Each number is 128 + 32 x the weight over its row's rms, rounded and kept within 0 to 255. Layers, rows and columns count from 0. Numbers have three digits each. The size before them is the row's rms in percent of the matrix's.

# layer 6 attention output (transposed), 128x128, rms 0.103, rows 42-58,105-121, columns 0-127
089:134169093127051075113104179088159091118162128182117150110088118120147174094152153114176110048142144119150132126104154156163065103178139112104175109126112108154146147120101077142093084084165119073155149199083152120170145154134101190121120130138086070158142221169141093115111085140168145107140134100102120149119099170149162166118095152088104108148109134142132096109060132148158104124103
104:122152093143093080107095119104167042119084147135103092135105109105167117135095082149191142126128123152099103125117052135124113143105155189111139113106102148117164158104143167086135087106127133113153082084111113085079078100068116140087101078130154076108101122105139083187109110102083087106116108064138138075099105108114102118162173112084101105112224177131138139167073091128104136116100
089:140070131132127171116110078186106155112091143124132140126188118131077162110127091140110119185156117153124155126195106121064234137103118123124139132153122171101113133129152119172134134183135163165092113080192119153097139090126147103153191152087143162169065085092096144042173120081170142104141179201100093145102146131131112099135127100158133130118114111131098113128127131105141190090098
106:117155129100113135106086118128071093124096183157123086137115145120135090109114123110171152120126093074108112166106148140134106132148172114131149108076119142116131202094177169089144117108096166116130114116183122031118123117085111147061137125123101134094080047111174116145124136099053105134151115099110122129142111175115140163160182149078099065125220088142136074131085072154090098133113
089:096167149074149147115055110146095188150156124157158144143150146148127046091124171081143144093098091110140079149187149085167075196140126107096099110122174113158106098163135158121162169090126166101119112133125106133131087177122148089121131145130151071053158169100109151114123115117094116159097119061118108113171177118140102147119182117173114137144082068106198118117135082156134155127178
094:177088165147132093134163112128149146053100156112123180085110129163167118161130103104120139122165194150148156108141128109143106053075159123130066150191146142133093104116153092091124084187136121153143172153127150159106148122144089026151167155088105156115113150177119120158132117154165126145125079152087085158122056195132160083113114068146123099090120179118091134103148150090164137147117
104:119131114119124138184101146097140105166199089144095128123115150106109183142131058168117116088140117083166071130102152146163078174218143142159196137111094136165196174117097094126107101148141125091105095143137101106161151144156129149118113147110118097157119122063126130063122089150072076103152156117127112077133186100124075114122137120155061075149183071158160094126113137140090130108099
095:145109134056143186093126134189132144080165119149156112139135120118089122133074148118102128088139094172159110113171168147109164122132105067181106176139132102125106138127110072154115143135089159169108170103137169231173141146111133170200134105153141157122128160125105123127195137115145168130150134115145179166146110173127169167166124184172145186167073136094091101102107109203143158111150
088:127190116057148141094090118159136128120195131173185114164139140109121103023117169098106104171140113054079119166116164128116147136153088097156111095135156159088095152150163125075098139112151151134076170151137117099108112148156174158102170078133142100114091072175181119186110163122084141133114164148142137160171144147085151173139166111088110124136074091142137075135116073136120093116133
090:165113121118149117105135139163190139063114116106154139108135089123132125161106076121079158125137158148159109099217095113095141099081068170122050150166119121132094143147163107125092110167126151150153132109117137182095098124140143074143141124096185133143131197126093120136153057100168153143049099119133189188161066120169185100108147084110143170077088138096114151131133132121103163092110
089:079154129117101123101120152159131133166142138138135058159135139074143098097093151170070149144110104094093080128160099080154135166141152148142120131144094109122148177156166195098111113126122158145091091086131113066094093151104175103133135076106187074103094091127118096177122144073069134158102166061157147106160129141084151144171196150078118149094139148130147050143123086132074169158131
102:131105118161087087151143165087189105193131122138120107114083108070146155115126122173158098147122121108128129138072091103179128130152157181105192083138121108155190140131090095133110106151187063079133117173101101087125134120136128117112138160110130079182127120136130128118097102160129102078156126164122075044086174094093090101105091110130129057091150145174128106202131167065157125140119
108:164129099122116130112135098144209107115141112123110164140171108141157107118081067167136150121142121137170081145130098123102095115088097169142133158164132199139136138161124052076173109128098110142128100064175110146098128073108118165090121043111154049111103157098152156128130062055125115134158095140143121112148091156098133126143143081102066104115131150099155117170150038127100110102090
088:139108125127111121183171138115161056116137168092123119111116080140165188176095090125145090162088106133116122091110145119112143132087081229127073118110156101140157160162095070111153137167071136142205135137103118137120068063101119167153085093130122117138136121105088074122126107115159168085116080167194151145136040086138190144105124078143133135115107165131107139154117101131125103130151
069:138184096109147109147145134125134080138212160161176131162124106104157099076135191090131077135121133093071147155114177117127097135112096127122064132132143104134105132141100065076111126116140116117161154213129149100117108120147126186122150048128128102097126127140151141188103144164068144048135130183181095137124125100103171157090132117132134159181074121160125117154118093118154058165171
095:125172143168062096147168175112169103164045126083096118124124110143168070174153168140127160106104104118118107128113114129169103108099179201088100048120131129116155144142132179072101079138119114109172091100151154069097139115126145079111122130082125086133136125152168126161110122085115169138125096088144126099175135197128186151100139120073130100084174127120139097186143119102110100183090
085:098075147163111155093111132117109209153062090084092113130132180138108128155104086146113187138121138177175092104157113097157158126115185130120198130109104132114144115127151216169172166128128147124081091080133114114113145129123108066129123183137134145118152129110098141084145103090175094222120120061060159109127134129150087085174133128137138108079164140112146150117173142113112186117116
099:107120194145091098067138115113132088111111117145087161080130180149171154098131134143162192129084118133141103108098142151117147101204165096146138133177105124179176122109088118109085115040087184097119156068162137161173101094110174175091166122161110215120109093162090071149142111140170110162130135163115123156134120159147126107150131124156110146129151125105086123097126078187140154075108
106:166187112132173117112190099122158073158168148132136144115122142097136113093134177143130118101139119084189076076141062132160133135123107142090154173183055125149120045158080120152139098114124093142143097138071104092140149128097093168125100112126128087108168171113168069157096127149138100147154158146135106177083132142154142128163213127117094128142123154186131176097141097204103112150166
109:175221115138143153144106119139109065129170165154111162089112084144192071116138152100137095143137153122145092138076143141099065115119145147123106206119085122210096121116135185074101135104125134125139148162121146119135084145161128098135135113144133058101174094135137100144157138120134072096042127080137148136154087099153135139161139147137143104118166125088171068165081099200121165134130
096:159069159124092154114120154151098158126139121065122164140143114132125116139115138114137129130128127130067219126126000097127117083110167136136147108075131151081086141112163095109127086114121127096106130114152182112107088127142132078102194133103197082151163099167114096089132153102123150155118100101072132089109134123093121099141109152084146106074190149123105040145109174088132167120108
114:162149118062159156176099127185109106243165115147159181155167126145117050147110115116170114141139149142157088133159098107117125123138120105125143146074103114137105142122140189110140156140147113158097154104113142070134151152159110113115159140127115052101149099141112128114172092092089079089119090072129126109181152160153129147149145125105152066143201079129187104140138076125140146194179
117:114177079123112060109033139179063144110071126207126147135156123097116152092140079094134134102172123100140133126196137138140152118133120121133134078089142146136103134140196206163113096136126115137167123170108115201178102165132170147139115192102098136152152108093177137118119153119154139133146117144112191131142144219145159136133129110128130079180112127149159161087112146091087153113122
108:204097126089166145143138062156097082178168147091144153133137115136175102146120121087159108154123166162139136127122080091077070095128137100160075152137128125135138087156105171076164099094128092154146156139112109151163157107125090097135183086096132137161110107130114087155169094183122062129174060182090048110110135157183069114181130100127125112129104151137122141141157101106112150107193
110:130152132122094119149103147158128112125144075147049143103104145119127195102155078098074155148159123058175096068160179178173158104193102150166168145132080155192149197123159113137072078151103104089123093118181114172151135130135149156124147171108113154123144098058140089122145088099074124154124161084138143138143150138123119126123187098136092097160165077111142105097142139162151165137097
106:117095141062136202115159166119140160046190165113138108207148137171070131152102165124139146092076124118132126121108122112112098114116112164180087116125136120112137097136132014126148128112131157130119100140113105162102154133133068112171109119124127170115113220158085162108121137128143157136097146079122116103116082094128171160102151164140147146209130168150081092086129162179105135110111
093:127109143126135071045043119121145126087128087164118120123163131132101155081099099130170159138162112192117166157158233126115197105127166094113129152092176125106086150066169124131093172152174194119095157110152169135092097105117173124073193092123140142089098108156095098140138141076146156157127100137121120190113111140119134117143131108124132111077110135082113109165125101078140152103132
109:192128142107185137131131112140163137108187143116172149184141089097110088133085167106137101112129148111173120104158055066103072119103127154142071182145106112117090071122170137133143112145170092149187096182070153134119146164137099076144131154082142108139129173123101106131067143134165092101062102123128100111093130116175163121108157164135167114149072203116090126155149143176081156123162
116:093130118131078159144089181083109170104177130174103087144104147160140131095131181140144129115126132143119103130123182119140078130127166152112127114102136104138121134099146103097116168114174196092094122174108137117113090198173093051119112115166150092094124133147119153116155163080165188133050129051153128115173112126078170140093086149141152125121152174130144047134049168109105166115093
110:138102138162056063129095131120145151151059099109094107055090147073175198101174128148126136139119103089101144129141170149187177110196154144103141130131124137149145211134123102126073132135120103086135149164195143150138101098134176130113160138119157148174123049106115143139144110131152140089139125176115145085114153137069116102131105124139121099105119139082121087174101185096192153095088
100:112159083156084088031034124124163169110108149214128086093134143129160168068073122123105144105124097137162127172176175094132145121129100147153121153137132154163147172125154141107086129114101127146187098135157152164127062156122099126061135099124169121109146118156144112146082132097147098147103119092150178163167117145135124127163105073121120121120122132076073106125114101079098204090109
114:121078146170141084159117125118173182124083143127131133136138092072110140132110124153100138140124133151134138061189225101175176171143163164096109155114172153119136211076157135165138125164150097146165121179154117175102114118139131100152158179153107125122084136107076139120117114109109188083105146156129090084074121135110198146111170110161146079198075125111166088161107122142156154119118
087:121147055136146122171099157121143135159158147164169131143153090079090111121128075140120099150152138166096113132177255096113161181105108144116111144108166101126143182120151129142157180189161159120138170137153093113091148106129122111135132107121109106086102146100121174108158076104061155098172132164111092108106122093110115144105157063136112148185080090137177176135124094059148094159154
113:068109147100049129138134115107093132183086119119112077073109194149181133093166158139164113084079098154080126209157174142114119154161166092114185066104144110131173138170072119097103184092117163110104142121178146070159141133173110132105118104126146119129112081154117178130150128145151126134153119153136133105196163121128151119105063122132101159080129095112121112168118123052159095117118
# layer 6 attention value, 64x128, rms 0.135, rows 42-58, columns 0-127
095:163150102189166131152144133182189121138103134106075142131168128145117092097115193134109128167171138069125111100048095161105113090108169117140120139141176090135112123135088130131190148148101186118130147137168147145130156089109085136090156140134149045061112094154168096118136186154142113118102150181137155179208144133173159126124088133064193121119137103143095113187123129167122095127134
112:103134116143154115158118099147126136130132111106092100121166134130032140133090140139085111157136169123152136108147106077175096128101176115088159136112148160113105122082129118171164125130117168132170111092105096137028123145107112140136109110100098145099050171161138081147102161152135162127175066152125033110102154112186135155113187157090190089133168185143089129155108103085124152126197
093:144158135105084097135159141066181115146141141147161117171042109123157128139119137134137118159123186097111158147209134159173165121130112186142072087146097165162117110127163122077117197114091138124113096140127072120097109066157143130114092135110150166113095103073092148149141165137123158108149145100120131095120229107119094169134164151177075122137103182134150133137167119120210160120171
115:057067171070125119140150116110194117142113090108099115120134154131106085154085103142054110156131138169145164110125116071153138122122144130121056122105227147059122121092231129129109135131035164129100156120121103123113116139111126137171098110122147124096082120141147089144123115162104122112176129120109135096061133124120128142133172155124153111180185149102072125159143126110117091089177
103:026131100120145085138080106149112137113124148144122148121124099136091138196137072130060139149128079115116117133089122087141154135169110092195143104100134132122144133135171156124067107124113096066159168128142135162148091108068120098125214212126106112151185183118048128174144098111125111149110187131095150155140116110105131158159100113151104109145190151139147162144099163142119112083176
099:155135158083137147113122116060144112115152153127127109182140093129122103073130118123140134122218138110165219123107096121195121085122152099098191115138130074099070103109136098151175122137124191135106136132050111134145157134195103129108132123105115105115186106107098110079117196110097120113138145160127123092067075173098044095120133112144105158179156101153104125128141158189141141099129
107:052170099099114095174148103161136151120103096134121143155150143123122142126132078151124156157122104115132090094140128155130131088160122123107100138143174169210178175088161138124142140144109136109145138119222145165126090087093166136154123130131093157178084134142198101136143121152132159158182108161121115193126133206129150167113164044087114195161116104096153094200091152101155143095104
099:187136113052128171099116166036136148148116106136115169140142164112122159115082135097114155165128091156104058129147128146109138178133132137191139151121115104162204142175114123132105117126069178169117088131065180154079145123143080121124087142114136174102120103116125143107146188127147104112046177092137177152153154071118164105132124074136086160064111125131132082090153142123127149149099
085:107074087056090115144122177158142076125128090112157144149109135146119154164143067120160064108178110143177129130109099073068156128107097094154081105114085155088151166057133154061093110105142128114092103114134081177089180129084126088201141096143097123146144185089152135159124113196125141107120132129137153099080151107162134119163110172181136101103141168110163121122089128086101110119164
098:149125090159168157147101130078088119145156157149168149159124153122034116096150167115094137167196128067148110121144097099163126117116170119144159123134121105139115138161163126148118117138133210156121108111090148189098088095179068130119145135125136121051114103129071134099149183145109127121047161134132107117137127095189144123128187135180155095074169103138170178103123171157187117125174
106:110066110119117093164117178087133137142156110123099120185147178124053167132129116137078141114076137104094102147085139117153141185089150127148097142103135161124119164137159127125086049113116131151147086126114091125043126149100063134156108135126110124118123145167110170187140114131184173109096071112098120117094169067153179130128173118105142091110176227169158114116111087083108121144089
111:064208075171067106147143121164087139121138183120143110144174103125130144098155100155186123084079144139107172128100130160127123109159106135078127121157084159192072128088158109113174122124147075130174143122187090125157107099122115125130119127134052081171075130111168190138135108147126175131168099148133129156169127184145090138118135116086146142142139154121131116189104064043128114130120
104:150099033134133106166111124181117156129127112146144135163109164121079175144136084145143126109154152107123116117134098093142108106163152099140160116105104152171126136046170106148038158117222119131086095124095072157147140100097201101179173154122085134210092146201156105164121165161119149126122104123151123141120150108169136129143184180115142134116111124094149136167099156099164150110091
103:078141152137124150135076110139041107160114159104141168101180159136083136134146075113154111135117087161137118081131182146119115125153140132115092107168077116162151147131169129105098162132186178143148139087100104157160057180170176134134170094140135117154111089137098165149140090119109233099092135113151151194129116121178152120110155166164177136121166106117149187175130146048099128130129
075:118109189096158120136124167169102108125121097140107133071166106132097159244094090122106098064149113160127134127097116131097136161120103136136173119157078120120114137108162134114117132134149117156113173098091157130145140155100143100156147103141160159160177088132168148118136040114127187101146092154160174167096143120115147075133127139235165098144188076130160150136149139139065080099079
110:115075100170123150137130119107133138136146137114112090162166150142146093106137092165127143054068180107062124164084144107151136162146113111110113128082143166076067121134089126143156070099172075155116133153108059127151130129108122140130123113130152025176099166152131179152100069151143157125171042130129157091135066105099067129128152146080151135166134148099123082136132117124098097120064
079:123112133155108125113125146159154171116178144126168107183054142106138060043129162157133122119128168101129143114128135098202129048176160128157080157097176157108093123171128113179122082127117081108133135172161100109155121154140123159116124145122112143095100166148092129155116119163122082191076144092067079087099141113124152163114100158064110133153065167196174163152104128120141154125150